python train.py --norm_place="pre" --init="normal" --init_std_o=0.00949 --lr_head=0.00645 --max_grad_norm=1.0 --max_seq_len=256
Each number is 500 + 50 x the weight over the matrix's rms, rounded and kept within 0 to 999. Layers, rows and columns count from 0. Numbers have three digits each.

# layer 3 attention output (transposed), 128x128, rms 0.0639, rows 13-48,76-112, columns 0-127
448493490499506569489544526447481393572417511508491509466434503536425509495533486473446519507479463450527522484459455532520527442457551494476482552538468511572532432509426485458541526463542472492545527547532535502509507480542497460471447479477516436526536515501566474537509488517501536538475483531470517545464491562521563482504496558477518528507534428542552534485534443512459491487505
524475532512530447507480504495461585434537588483504496528557501446546534505469529492526483552495564541498457551470510495517493488471593530534501507528482556489572494496522458497483463512435457504480496492493507449471564516474483437499518516524469555522495561449492515553477512536500448500517511520531471487552471469473479518450552501518486499408454560447365533543455411384476481516476
605427458502502567499546544466529504544446502571447448476516504424531430506477530552506557433481464464523456544539557515572478506452493517519479588417442472528566503518484583499458488503430464488457517564566529579495543458496539544478561513473532467517552508495535537503447565443456472402528499506441430556407492578495448571490507500437532517518380512531440504549515454500489513436478
619453497429505470508550539490435594504517509520516496523544545465520487387569488501515507520527493600492460492511561470452463540547559467518570516500553496382442442507542509563532507465463549526445531456547482530474472564453528520449483525466573549512504473443522558450449537462583454456486518524499505513533551438530450481487493446491383424459480617505438456577471553449527422512450
534491517452520491524514538468517539540457553541467462524565557431553455483503459528471522447516436525510539540504573443446458543550525555487514497522463487425444562447494603556531513510513522441447510466518407548512541505453523509462462454493566499508516453480575536439532509499410565443504465479493559583494493506436460537458509521523480553485444607478523437541557486526428498494472
490542447497497441533517538549484569479487462527478498516520506447586492495424530464537498540469517543474508519520514492492542538460521527522525478471477533483515515480464479480510432528475509503469561499508524443491526516460488506473544498491478554528440529452456485526511483531469448475509505483537432498514461483530462516508583537541501543495441532521434500578453488485478472519522
502576521508505537490501461548484460556485481476526512504477501541527499496558520526545450594545534529534470548456471504534426513453471493518546438470424536569523422518499496518536410499510545436495459480508587495443439465444551455505538489532451432514509540556499490465508571513474449539569517482502473483453450480564446562463503463458479497517529476492444578468477394469478509540530
557516524450493514515464563449511481487572528419503513513532527487567479460477553583463545448515422520484592468524512526499560536475470528518456494587484477512510531493414531500558555511544522438470460453593456494511601501532394616511503572486551532540428551444414429514503512441539529373472504522424541540497531522506431526516448497444487476505524421446496465530503461546471507470386
469548530510505578534524504486535462464508614535532511451469588416544503488532504605432454507468464409513473409528401568536503496424472483398494452465550474569446541498476461558514553469480547419521461487544535558555576501469513505477453523485488426535442448448497494522517430497495515508567489555482536531525553462488540600441498544430514529503486418519516412493597443539420564505456
509419474508469485437516484467471508469465481564498515530498506507516478461513429520532462516587518543484483554491529472538550487545442505542435524468468504501491421577569533493470412563461492542513418449570577477477562462546504557514487522515533542385493531508492470479484610531461526489514514511485435582466481531523457516420453451523539495552478538534450486562457505461486449475510
428508523606479507559511463548518452481504547435525542471484422510503573584575490443521485488499438464481568488494493479533425581437529546530522485506504479469491418463533527532522463512419471488585439448475574513576535506448433474482533465485524440583504486527486526505502494455551558506505440529494525494455542498439539452517505526538501561491512486557460445600546466466465449512521
554502507590560545486487481473518481495588508489508510489453442519472559489511521463476521447458534539494548491505514477496503507562510452477423481542435504472495487473447475498516596501508507476516610488432505441571508472500431479483465495523474482487563472496470500483507465489496503487489452505506489505542486490459599540577522524449591511432526520510522531411498475503501449514468
497417419443518472508583525535526534522463521533454457511504556451536491511481503534432503512473431475502463563552492521489535468459534550548554501510471523506542471427501547506475462446462484472566542479531493482447482502489507516425530572432522464522452502526551529589534499494476474490580487481446454485473538534508469554462512532506485516465414499530477467611567514512471475504462
471427440454467499482515560524479599506457543494426472538563492464529473526470495479500488446522497557568585584507530485475457494501608511532513495411521485522496547457511594529450460584442564476435552444453492506468521459446525469438500524495488513515560450441516594480462548574486478451487537457494446506551487495456499478441571525605407596453482576456443492547506502468540497489422
439461535507633477572461554397528476450459502551500563470549507537473534484501482512511558409411541512488580549456467448526520456502498531466427573520498500523531469490447551462521536445489476470553566600515460522495493483544454457514456472465568522433497518526480508472563449441452514431503454483564531539476530488498489511534511544465626507444457570514489485526503536522479454466493
469578514425527510538484487486585457512471499551443465404490534568484483506569517492486533396482470472533551533458496525534556476536512570463481531517493444547409500485479550491547530459498527446560511457531472567554543459483418538524520545529454441467458508468466545471441428428460559451508472425510596490391464550533473532463515571436507503563486457565521445403578566553475500534458
473467527496555516529563488533526391484523538527506557494495510437519512479549504539545496514478445405517448486361460553561483466460577561456448525539476468527499449545483514543586546487469437429523486461580551465501558503503525489463543485508562537503483554474586408498525499428471602439523467456510519497477477456543482455461458462508544435562499512529493476520560468497448418526556
571518560547532492542478515536481469432584585475562480509550445428520474533511530508502520512534439502517474425537515490545442550472520535468495513582536488406442520499549478553519527466465507532433476475533540525555571569457509553483540536472524533480461491472501518432407473447559465510469444514508551506535519488433527443496437398489488485519461524493482491478495481462548532477452
461475513561524492611575509506560450497505498498532537450483507471574503544546515508467497455450491464558474534514482483541467587560599515488467519516516515509438464462478544534520480488478541425556496528535525558508518518456383470439556474522533378506499556481514483502460463498533488523488416532570503494434554527529491552447445492424511479514454517561472406538524525488480432498459
433448441483516447571515507492509480449480515519486455517505484480530514478495452499459463526505527511484517548459494454514497453486590552487437509432494521503548458503483457539466377529437492412566497516516543570539523445564462464444430563486530474508475485572530539484531553479587499530551504517563456478525558471438576519449505540532476469485492523560463453529538560491470408523453
480599522509477515582444450490558500480512486532459482465503442465545465530479538478367518439502412473481530421589568490546530585521405516464435510555608441424398579463436538536535537436500545507531404506528427610578596465496441562505498549494547474503468495473477539486432481484489528479457463507470595549441576556436529542505467529444524503574461455528512420482563503546486574510412
448485432476496489445513533492497532507499368569478518516459517559489535519452512520478492523481481518461483598480486508503577422458442490508464493457434513510544431515481476448454441504501510524503541542538511460420469548518501453489477507477486549504567542531519522565536523493525549422553511468545442561510436520505496508473541553525534480555485484515487537511467500539473496471464
457455553502464538495481561505482447507426534484493465526523428472581518613552479478532500469501483414569579561550471521507512491489480535538507502501428436539489487445471549471478532456512509512518486511529531462544574470508456561477553511469508564519473506538477544606472482478471504512444444458463496492481551521533522443509482479536538567505450421441499486575552401426562527508474
488503560471467508401508488485522461534532523513435490488480543490481486449563513536591494530494558436483462487507493516443481488470445484434541535491471505492529522488556506530506562482555481506467574507527487506456446509450576510496494419524463491512593504511539438510490504501439538506533546478477465537536433482480489526526521482527518528469506542542531510506508395485465526526530
480511520474464462546442403504558584523492476453467477476445453536493524400487458487530529562473502500507484447501522478442528527560488439528563462526558513431541522490541464488550510472553426549491474536474516453469436518496494480486526509472546513490470489505529420469556501543524359568489555548513479450588569465503499547520482435516516569502482479463589478509500485499545550543521
408505459436479461468551504551491473473423489520454492498483523539500518409532480409547481626527526518555551465450487490508469426441525526478535512395481531552508479539529484509458439545520463540566473518485546472494495441510571489508481561467458508564527499539502484482454571487529472578572519451452455451496519532562515528456499479520463477472471500567416507539637502434513540516525
518468446508544511505542545502538552459484505566541492516533566425519544512477425538497493498466445531484461437472470497491495520428550596537490449430519515563466491537563510497439461571461516520429460475507491475511581517430542431504508508528501566472435431490553551467530475460456578335558519455537518512482543432430464528493570505506452488500479518513464479551505521549521532419461
571466546471481579495581425516526507570580512409505462513501503529536502527524582537525542414490516459551443485522570548396471525462541451517573511519421451427491512467531511470533595447561508475518489469512474492428507646442515490487558504560541517582433437427425545472533389537471470420494545501507532465360539416489430521572506564496419551513480541458532571471487454475498494508433
448489492568491520504600466547508473461546481509481566510409521481537495490442473504542507538459475463497421441452452520499494516519491476491509438546556505513502479540526424469582461549527493511604517506524601442447485545499513464493536480496518433490442413568461430389551503543475507539563462546496499484479530445475454554547527488511522465577464520586528571550501430415484485524513
503510576451521469510500583537458449527456515467571555495553571426517552459446423569448470529553457513502486483474507524474507561426427511506512498516526595516543489470556420554520435539462474610419420525469508499527505497502499526543497471421517522486524474560515508536464546515503476484474497541492485444461512467540435508565442459528503502503501527471480543493436464475520467510570
524544526512523484478456514530504494448543429510478496484519503445472546543501559579499537548477441537457521506502486454460535483506492481541465467512541531506469613500481494434538543504443526506551586426531492429490539523495421506524512539503415508499530483413396486475496539511560574484458526493474528502499449535544438497417577506511463530463475504490496524476499473482466516502527
464496502491536524528489415439519479483577568505489537470565517495427513499624501487428547526458506496440536472523519503547524524517532489490464522493551458459415470475457582501568548442465523436564536472555500471526517496500484504493486492481555444443453534466485446500491470473503542499457403561461597514518556510518482525546517521517557536470517485564472417522535462515464467459508
532498508507507497431521450449505501531459545493509535453491514552443520616468496478487504503518562420493466495498501510510521462518503492486461550543487528528558473510502514507465495474508449547473489548486495461517414482575548496528494461474542486482527501562616519563497503509431481585489513481501508535542479454487498466528439464464586454465508504458495491460453486503458485476565
562511649515469501504518480538520467487533510467413461587484446430502473499528469542506466480566516418502459548544486535458442564433501477426552482461494510518562505472506405510549524484588437539475494415460522541502566531481507505588551506537403473543580505528480375473498514491478497545503576525494455507466460496401547455523545516560440547548579470420545558488486431487569463499522
409485531544530463518482423501554554472560528428511579501474481486477572590502489516450535459481498453515505394487512527490470510477532471475500500548516445474549491455517504469514524510506413501525458547429486442493500578453499481502595492487565545505484478489477507489529455505509506428429515466509553480523525474489476489542498535508536550509497481527600569501566461454542514501447
485511533544529544523497538498497402500531480538543477507514493416509438414531502486499532518444515454475456496491523535475482464488477483452534521486421526437561487505515474554523562498535455480477500593513507515505472507524583459478473402502541488526516517610581425510533503460493517508505455544525433457495453481470537497538444450460570436523489442563550498520509508534507483543515
508433506455517512453537417564563541472587472461371428525498537455542461495423541398475488466389526531589465462550536411466566510431539512469439455546549522546474431562606558642443513624485539517380586481535569469585550560599497594557525512507436567495500503469430376471417479574491453432447555579508428440509451516544568519531422424373526464470616395553511509524496608462484433480461
451561461470474496474478517486500509558514454482530555488494511493565501634564446518505504414563432563447478493567511608409492565498439452542549534462400550512509496550417505471543449444548416494466509518494430435467536484486309378497533258547503391509514577474498538568514507611514625525444523478473467577454515597480536373520479509424497598580498532467467468511482564477533657505455
533468478442416477355533503426412508474501492504451543551656499469495534410432522460467514547400583478616497606446531520425561481495573410471460512407595387582521482434502437579574474512558523514565483554570579469507557543498542460517504598439510583552460545529531496445464522557337568512405505490487436472590455496632488440538543415517405486472423472401606583489522448585562514478445
494467434520505520492570582577431484553589473478583431530607489479521468368605422467574487437538529626609509549404503508542531403624456505445544555423561518421592559458594478531527601520384527506546467465432503391467552516294466426518470567452488458505440512640484559469492500484471585443516470430481486420587434524419435529482523595487350557399519480614427469505449649620459590482490
555442500448480513468551486468591561525559566516516531462518546454485434446495509561504517464541465537372520582503501505520471531463371555542491501472460507569483489440496452500618511443496462457429522556484456488476450576489464492409558495495506525551469477521478498541579510572517539541505508462470501550442512435396469435531543541457552563503455523505383443559500469569457432539519
511399496603449550481530558569525493418502390490487489486480534492568514464574464448562449435592571416491451575502443545511456462439492473566493537532526535497540526481476458602516467525526411483437479500574409462552618555598544516442526367444616464463511509539524496389482534533516493517583482475502492407545385520422476438530529469409467543469582549589402444526537565537518467547432
562454438455404499498534525491494513470481525506455501600602465491388476345441550417446457527473494501565564577339451460591533464478613442405551581491556491460515423414514428654439447521613530543582457480476439465497571439520659569510497646470452527481483503562509445499556510435489475537589474522541495443499497508585458597504612507485426497429444443473574527515534479487526489445464
526480506453490456500469552589483550461528429486544445615466570442470461484608467387411466519528607483599458534400528636459533505388464538542567569560475447451491483505586455638559657481380487628409428502569411466376588513391533362561571433381568609467363464580459542534531537408587437445503484382469564493489447510582484459462538540445439453439460474515605547407463523605551618493529
456531481564505443560534449495483458453428478480546497519502397538454514414618483352543489522540491498425567498434534500536471500538586583478560503578536477488414475429498500456408324507627558532577573431517450481487497499548554540459427382574589462485573497575620361450514513438543488447679454457522441430568504532537655640507456473634513543480493483437524502475510407432584500399428
395614539466456475468526462513550510492455472487482457446552461475515456470551529448461548483405510511543508487547530503385569407676463361563467406462434401532578442519511523477484504470474425531499424453514549459604480549544471519485542448516544488506618530536371477565514493633433485525399520599496414497572516582487535508472416407522552564555526557514526492515540594490478500522363
505546538427580501420620561492525504527620470409465551646500506456553413486478485531395467538543475420559405577514527559485446519499568609414372509440528524476466546482528431649520557543396583456498594527482592436369443465462583376502465515396491521520487538520493530435506532398378579494632458494494486453558506508602561477517432526520426477524470466526539602478394468481547483411534
545452490514471479484497560463432537504498568467499569603480474523467483526451485485513546510474545394584465431509445571462470545357643516436518486500449449534569478490524502470466468564504553617494378501499607505461396446531492472529449571419494537485429551509492603425483516558487424467463538535466626601576485503449461456488484461543487433555546525470522523499470474421530562479520
445385478547453467557446529541541477440511403380457487494533508512466493516567503438471476476365571582555530623572524499492562445377531396567448555526522582481423423413497498448407469525512480629481433477565447510547504477625510462531410502549634565524421514545424472431338435536543496526456524479551544452515441530556442456591606432497508464485492520553712614545545557462540550492406
528466541497436506562564534499521501473555556571481440539509531377451484483456547479419546424530556472526489524407496512607502458591497536500523501505550545584520485487502440531527518497456466529413615496500476463527658437436478365562517539534434461481512404503528518523486481468478561514480528546503399449485423540505399506571528528452482537471495536479356397500493521519516529576483
484469531496421518505552504474431559512420578587528486447457524452571514481520509490568470444549521463471496523460440547394460471545509481567479489468514405452523500416537431564576514584486499467510568485511432503547646501442545430401543507434536506503535451602500561572632553482480531583538573532488392428518457378405487425418517484519418522528534507582383402502471514588512532521473
436453496558578495422465529551426427526525485512624565432556419543481545493558465446514520491558512581613471642501505530482515427536434401525493555476481557446548489476478474460520457546458453502523479443472469430588464526520492517548425497501433452487455550572479483496564403603485530473484464415541535377520447498454505382536588556480455588482562476515526514561548611471497544479461
484512412482482438465432541579607594579468455537508620534454477563446496397597516426575385540425430510652492431393429462518409473525582481512502537490341585474561647599425489510603647529420546534500536532390461449548482396506451532424548535395373477445574546526479346540516553510550517557430552486493570547521592449393572464444478475252536528459592482589474498415487558563468648485565
552484462479466514461499531448639502485539518531453594564501418547534448442489357473437485617519498410534388626487474593495502536431548420503491495493433481499547482549444440672589573531531439591497464541451471419534528446539517572470501424462549522494450516460479480462456538418528552496558570493432543550502512603535603401449451469366469554508464527552559405564504523398545556370464
508450414471410618451532524508545478425540451478423437546560523581568449505478441576603580478371431537329516596580548444484587512384375419586398452545495382600497458486538493578578526500525489475366446639532560526529463520519419649508526579510586480511488488499488519533393474557504481469445541522510508580518488422550542392477479468529508415570447628461465491551525487436472422392559
442506468452503500473480548447608410535522535469549501603503526423441491484472497530497477489570458367517513482471514517565523514549481529446547522447502530596410393450463483498506560431441520403448529573516506512541564406473423508531551508472468531611448350570528496599388522462496568568480546556561455509544462446507397441500481516454552508503536514491449453571486560552522654404523
568468553448470512421447481494495476512481609564483645494543516382451552509518529366488565478472495387582497545520460541369489473593624486495455458426563490515538409454504444592486415508534472567609479416495539473571451423586506515518484543599375494538521572555549440475536506477434586580414535457504387408510533540560493466551503430476456585539483549485467497501451444575464549526515
549506486558510472556455527628608417513547513525466441626541455503456449423531591413496584487423486573433518402513544393560534456542571566453480548552472461544491520550492577441364527486422549473497521442465546469537398493504489534567497549444432491545543511531498414509428447499487449566532444576508517499496534491449493564534384401624478483383589504554484485472478519460434433509573
390494598501566497562496491534596421470602498535608437460477597390447455523466505454431544528515438510552344409482550563473542456631499429413462471500479559532404534500518433510454525498492477500525584494547586549463560533419545538550544416536457445574518422464488396513513454506554510447552537491603482460514524520576424518511469548473619439580445512442562467525478562383484456576524
490592463466476453577509484458442454449428507596532471562452489485551463608490536584495545596454539435426427443568430495451452520487496425497533471523448457439468477521527487547487461557429455491517472467556547497523508448452583503626447494529420424448578464529538537531452558376551512513514539581524515481514443407613527497480528546566464435592548458527428556450513551437528527492528
488479635595466488514516668437498478435545482578645394465692506484500408344445475566507562508521576683546474440514473513470398524474443444484471492518472438478513626488596435513576434414463481424527456596580532503471426580384596502423387492443588500386530578490480473441503495500428480525563566497480533523480431513542499460526537380568511481502510556524521497466534523602467421519452
535537569472453528503587551564412602465455394530429484314489522604530618639498457537487548512478497520270582447575493453584517479561465408470518510477381459494510461536434572515463588530505518434453508561505440485532531490434514512582484517466517532415488405488392593654559444569434394483563398500543496576418512436541551534497504555626460567478505411449510484469613431409528422586452
530524469428532491446466517488478662487480522466455587508566525475471517449533488552573448453563533449527555564487481647411504513532355481566556508453508366476513474442596396548578544563488538474474487447530495512459448394452473433412535542388437536497351479540406638520627562489442648611401523574561447405529457489565553431458586494426429503522420539468486541510474531625475549525490
481534616389561450581551403563523534501517531570501503540426492508554494527400635330385522402414423471510392531493594431497607450528537513485563455505553522430609552599438464337431487600534473554579499425479546623516640537562517492553504502472502523530567412447394483478542533417583365375567461610448475487498559530427531580511444453471521442516434520446467510553585444419524402607448
498482487503535534516567406550571522448455586512579502391567503525517588390549490530565562481456544501436571419439551491540572480472436540488615542452381501545443504507541609480500477565557468528539508474503417456519536556504480587545636506513520533451465480396513402574550578458493505483472469415526429516457447393467422617487452456469557537405521568502490463474585418407432418483483
549551552513573617545525443490448508478654438416451468532549467556482598523515544538553514526379510451620504505557627535514493521448468508528479457519542490525478511430517546477390557549414613451475529466427525495403485362391473422583517575470513563447432378511547575541503464509316468495547454437555503472468461503588435605475530509610476415486491494475567470531432459414505525419578
397425421519436501542507498380458597531531672587509533523459452522493446420448503481446585635576577530565445505524566525476490474506354538496607460464577482597500518485386549438509464389528450431467468504421634351423476612534457440466483512521558441423612489650477544508546464563595464513522509384503490576525496504453446459481536618520539466556419538469402512509438500618586399412495
420406442582487520444419572447459496553469569458600507447495470572405579463429600489557448552426512554634588406477532510594514551560406546451501522482516532523453459528479588376411354444512606457549590479500461453490373451540390540485501614551489641466523532509576446513503436623456526568408538375556513530577510471568499511497569556499616408461473412456479474489464501593495437385518
432568577509460539501440517447513510620514553457500465450557471607527554590461442594465502467475353488521485509520499499525372524531577509567547556392432499494584458496409442505612363392466474425497499505518418450606469518404475510469510529433436527579561516475401576490522531586374500531427549480476522468570482455509581495498546480481477547449519553467562606581582551552513537506440
507518492585510485478532559425467474407550543456506521479521552475534518668510335557425467528613521527458414507480434468527432424526496521525408498411590553565512617517451517487577556441360466501543501544574552457498541540389490430504467452530541416480458567461510581468474523463452577506554528451504503471496451569484529488568451455507473503518477552500386520499455525584521562520482
518532475579577551601540532474393610453468609494620576468523516453416545499554513440423452522544503460488562461495450469481427474459488523454535557491534462504539589489494575454395368552458566549530570446516491506429508415489560505546437571542533466395560458565559525492447523373449428493562533422477424528534479446536505576528510457556472449512517452458545576455468415577492432475435
489507633607503509557538468457506454419543603530525516506584384583546542445452504577565540507526459492483529500458522498586513489444518488480507507501516465531501477457419577403464491584483621440592531499469515490490547447487492533491452545436530538435423529503491601526449431336386453530615457507548551528480443459502466538556422392596456523466519574430514491527511385394512486417512
525491501432446461541402519531580452586517388531450429483537512497615445453463555490521503524517552430518507487585534496373540556513411437487586551568383539364513481575485452487515508468575445476433440529524527572509463597503503556448467386499497549492517495498478423479438423563595509448458491539464570517515549512555464437456506489466501547519505521504567493452614555434480523576511
# layer 3 attention value, 64x128, rms 0.0748, rows 13-48, columns 0-127
486560536526538500514477501497557494530423390489537508410480537556544435503470535557441361449475502550490439594525447412473520478474520567503504541576480423507557490515456522444547529470469477467483451494525501531465452500388518425466428558548621433388456494527509520459447622503529483533529466565536523478474497495538517492578545604463506442416567492505487556482490543487504534563455
516488478465461628515477554509465494519584518464504542612443494415415489501540468505539469487464548442528485468487525545514448449471509462560524426491515488524508499522640585567536401569456594463518540527449501507478526525407511426461549466474576471499521460380517505494423480451477547492452476428533503518609443529614491483551500601484468519536439586495526480512459551558468517422454
535456477566570575484480509432439491533522578556514531503359428562520508502518503443448610531500490457566498446492586426455420511438516416507613425522452520503577557497593566529424502445591450450509474540473528609498422391564511603564494603467437501457559453601461464561496535527356491508529434545449514552495465441608529398542471457523388569448562417591407593514445444539465504468415
501493526539428563468392444549633518517507476493500561554518535503460504473494558486484533470485537529527493496502528535494498463555449578483347489574420455578531525471567490480512602463501398539506505488535421498476484431527561421468499594506509540496482463501465489548565510519464541567614574531450627526497551536509502511464520537505540568447481404528535459553508555440400514544466
488572519520498503497487495439487491522454425429455602523533417522415434525481517570532535559481489571539422523593484511549526536474484539454464495508586587474484526568529496540474577446519462489456644449517463505573550488552626495391433522507472498510453483590449497541483541457482495529458374588539439522621485525528532468469491505426499529527537404524417532544462465473553493465488
427513504377424524479556542445469498526490596535382541542472477498481514486516504499587542596434462487484602366534548551505424524551435435517581530502566480604547495536533625589506470535623473551527491479554526458487536546468554493578576468435483501563519472409518499528381455533530502425497464507395450566597450537492513481484530527501473449504488479560449548478476443519456497509513
525475582422485558539477502564531529543483513480518462398472357548518517543538451539452485535595448555505425406451607538556496482423561493597612465486536496497393451482495604617468532488491460451381554536549466466498524455415560556600478551494519561440467447450467441557547470532479503523452505489490537561438517479615529434482505491501479524485494505500554574526399454547569603477515
526561444518484476559508502504437523417492494440481394463501530537504423438475504578571523527487485500393542521523500514464492576587448413524572573448513465438556493573441484474398508448519519494477539477491581535417662443471581552479452547521446502644483489484530434399506441499520483638509443551426538448524436557533417542479541539449496486531486522613515568464582459527510525500527
456557454463509485486478462567553471489483410507561503544454558513517397494555490434520559546477451518508479670467558467530483393418510507529543509467461530430476507485518507500496425502445558466502467465554553498452365511517450550465444516532541521501544490537521507485563578457456499473491404473585480420501503502498430552539560491496525439583461565447402508486443521505544472532535
470427521488508559536502477514545494588478556471430446481474482528499585447458434468394455486477549527512492439442516512466434495582521412485585501489513517527527561476589513541509531529448579431417555459429495542517493418461619505461568423496505490559569446475418470382522472524478548484542602571482464585502446499621475422485507507527512485544526568571452460563553490436489499370367
525408563507536526491558598444567515476582524548472500479509482442481564539418474511474483522515531412470460467434526516483558491426528448502606523427474615525478487622447494507550479550537452459470424536498435469571474555464490483411513462467551464483531474557524510520453459388514542448512472503523513478570489498467499602461454587545546476531446581476547458552476482576506595491502
535458513446522425495569541495512498516509512491510594430542454505374480521581499412558452577532449476466522525555399483603505436360426560585533532449490449448478580513549526590494433504478502553546560535478583412495522508494568472484491545470495495471489515436455522507500497575608436530443470460517458514456482460490594526536538561455477487511426592607493502543413494652515505581498
525474460480483486499482521502552472489463526490466467448459451417537398448515430543522595468418560524636503430479518473534540481494477506511498463507518499571549486530482469531367520496506424529555560471541500602620474453538507497548478537571501496451514414476482569525466546457480466489447473571573506455537444555560471504546500520521520451422512486605483539492435544452479452557546
442620463492443465468513497459538443541553470473509559517389426467484510499518486601535446483402614554560412473531501489408467500480550500571434542536475502479502442467457539475464566503514498574456459541569450526543468400526653543490487534498448545544532563533502479615539518473458450522500405519561486574595510519465470431414415513512441598510502462458468506494468498416466427497454
483522454518554551469581428500467473439551489535534573483539491533456424558493538447474520469489511510494558550610435461520538527391495583490617492518519515453567496471540522498535501505473499433567536546518490520507518495507528448503443517479485465473605444567446514540487374509454473512513405457402452529567504530538517413523578425449491535456546466456449535558444517558435512557400
469524512504461458408512481501464464435484528616467435436546488611485608451461581567491484572510572486514467648470672496515551531522529547436566475513521568509523518491462643445492554547472450485403432557542504414449532490520472513465502515550515467361548473573515520541443463536420457510305481542498510490452488539458516393499545523528499461391483504416387490474500479555546471496454
493577552458553558451485453501500477591476574507487497484523520564521470499415412504480386511505573591442484495581658509484539446495576518463553558527522472503609512527578473555589558550523448486386500525522396487465554504441534486378474452471586442451502437501501485411480511522538526571473535481575471427456464564504550472476527486448460424497428464484466479521475460505555473459570
591511576505542515454365526517451491537518556475438683555521526433542515508540496471427527425516516540430432525483574519436512469528469505542336425493395511476493564441536510532529436501560568547454491516428485538511528568503449473465464452460521480470457494524464495483588553516491533531558556373529483393458498516489521620453560580459502439479405500487454455530450544547531506486533
519455466545522499480506487458484536522509499586420412473481524449631505474480497607489549467464451563513382471501521551506586468490468618511494465461448514564537605460531486549444498494368437498478528513533467458470451477493496570473570468472452516400462393491536518538481524464512525517516501443604480557482497534434444438618461572533478372478509551470439536560509522461534509565485
406535422411476513511530486500529524529621506520552514490455533524407482442486487485472510523470535539552544476405499547535537482485399520500511478504516489502565506502510500436520487516451495465502440472435392521501513535400529530513569543532581457543567483532492493433394452477568451517434430424554388534568494543509450438518456598522495515538512511441542519609503558480497426546549
540472484544500411491474492530499563475493616459496485457526512474542474432518549449556674537499430438563494546418556512460539531502415515429578500419479524491475580512444497406454526473486589524445485472504569489597499544534435541551513575535407510505564464522506507465505486502444568509545460414528475482508512470537533495558540555494471425487463533516401427454556410557499501490540
526523506469457517601464504530563438492507488471465426518560510472634461555559447450521516479485544521561479420425452486582456479506538480499459537510485510501478548507500418555523527511486524495562574497492502524474422519509525516551494515575462490539495515418529473484499498514483473446466504534472367495465504486468521464454564538497592511466555539484456457548484382486497414598537
565505556423497469558522484400511450450474494555427538474450502413506477552541459484530471449514625578622518464512497464450545520545531440513574453473485521451524497459359498485563468542501517467427540462487528545518469539506455529456510428520444441537457498529523487481565453476508470542549491528535491553503522524419462472507503452498391444526544581491484546477512469554556478500567
446562504543490529545521520560603517447469550480453564632501480484450516494562411543476456507544567498593483546465541511514449494538514505517442462519526569379470454442656570522487549469583561499544499497520524538550440475598476429456440532510478505421502471431521455511564433463499582469630491544453507508581409413464453522504426447481513553591510508566445466497377400568464474520519
492564459491571504387506495591483440463471400461571601503444518485572469493510584444421526513515361516501557470564411453472492463550465454442407583588553521453515383544312544520557485484600641538569537525526509459547436453454509511494520439518438489497507502481484498549606416539524455549548540516535558453569495443493512489572520369513520476511473497489509419480520533525489611483497
457487523502508526549487428526570524536604412541472518545384406522465544445456502499486392500483491508436530458537658567501497436468487555617496487482483602486434560464525662505511508553545471552419480463477456541432467482371464457531559509542565535504461447556455516554434471489485547534608511490572479502542474509538476406505464441536499508440544506491557526527407562394417446569468
556464461423532531526539527476547488547508536510521385600565414527494506491511494489542562551428436405504561507489496412556461551400611394460528556464564543497539457541411370443453593541431508579540455390563505582467479457522540548474521446478508567607403602462554548456537437515433517463424457481495473453508567547523474484425550498542514408543426484506466454455411476500532475551502
568536503536509497506392484567473480469586478507594513511559474478563520453552500541579440464509407464546536532455466522427531528486426485508414561494433489506509407521437499546394468440549435539471510550590511460422481610584495487443501631432513496490458532569610537474458473434454589563443543521469554559523560551460462501525596422480485572495585397523455509511474501470506499421566
503529456505566520496468550510471448568514498561482525417441413426599554538494424392448455529498443430463546424444464481488556516506475517520562562368450488554377512518574477489484469496558560507563546527518490501479511455559524460579560441508516557499536425507547509443559489567547595483522576462441510441514421464518463498581425454568521458436556490461487454571467517520619525430467
459448442501410630550456474535544577465480398456536505584550513372506492494421390558460555515514582459475430531441518400501502602517522496657530456564423472579583509461514444466507487493498492388591462549506504453456510479527506519433488582497508582569514457554448482537509474540406419495586536411452613492481506538517567568490402417431537456513521487531548500417493480447521554533531
510539381593451496538489495474493491430565489542486470532525505464551596504442541492479495473484524403493516537529539533510506543533451561609512458496470531499466435486484552446469428488505448493693565502593522416436529539588507523511550560522626510540499432573463493594388521589491485409512554474464466470456409500560481582549502548502441446501443505443521473475553503573440505507535
511554470613528550488539420530541538546459509515505535543458566502439568466540528537488430460349555494499537523531458469532483475505471594481507515500564495422567516497460554541529505543429496424525447419535502477450370535554501477487468503566463525486506432501562538501509461509525573395508516495532576425567507419553455504488545505439527461459414486395463493562580565511469572511481
549509481519526529498414481475485535477424518414579423435490559515410519506504480496479398476524592571547447480490464522540487450475523543516481455516564555504648595499554453551560501409499563415619504527426436573580517461517472469512504408527436539420483514473466519448507468436474465494545473560480516468555497443557484525566439423497483526487578498579499504500516489448526484455435
404447512513524595508508605514531532450583477530524469481506451484517525460462472466502380548518518488544531506458451556484554568467471321577559424457580496502546435528474511449449498474595566449565478501495519522486582564537622533532489520475376558557467535470442479497477505425470457510480491490497556589448458549449424508581386485477462458481479499498530486527524497483519473419572
502489545584603494482545523514440506438543546475497488466461482490542509513454447544573447499465441429429482501411499550480524500442484548507451538465488474488574425499500460521506575506562535540560453538516543540576552512604526487393560384477421488487518475468582558471474409567504548485618531416495511475617491513496446545577522517482511493519559450555468437463505459516549533404528
492486420505511526555571486526519501589426532490438632589483498518510435516538410508495583533607478498462547548599507432555548440487519434482486467548389487436375472480468461544596565555472452529399508424450488478523510517434489429469515477536545436435421561519567483490503518478468533554513476471587529495478526439426570431519520490436502523527475484489462563492513534516518486545579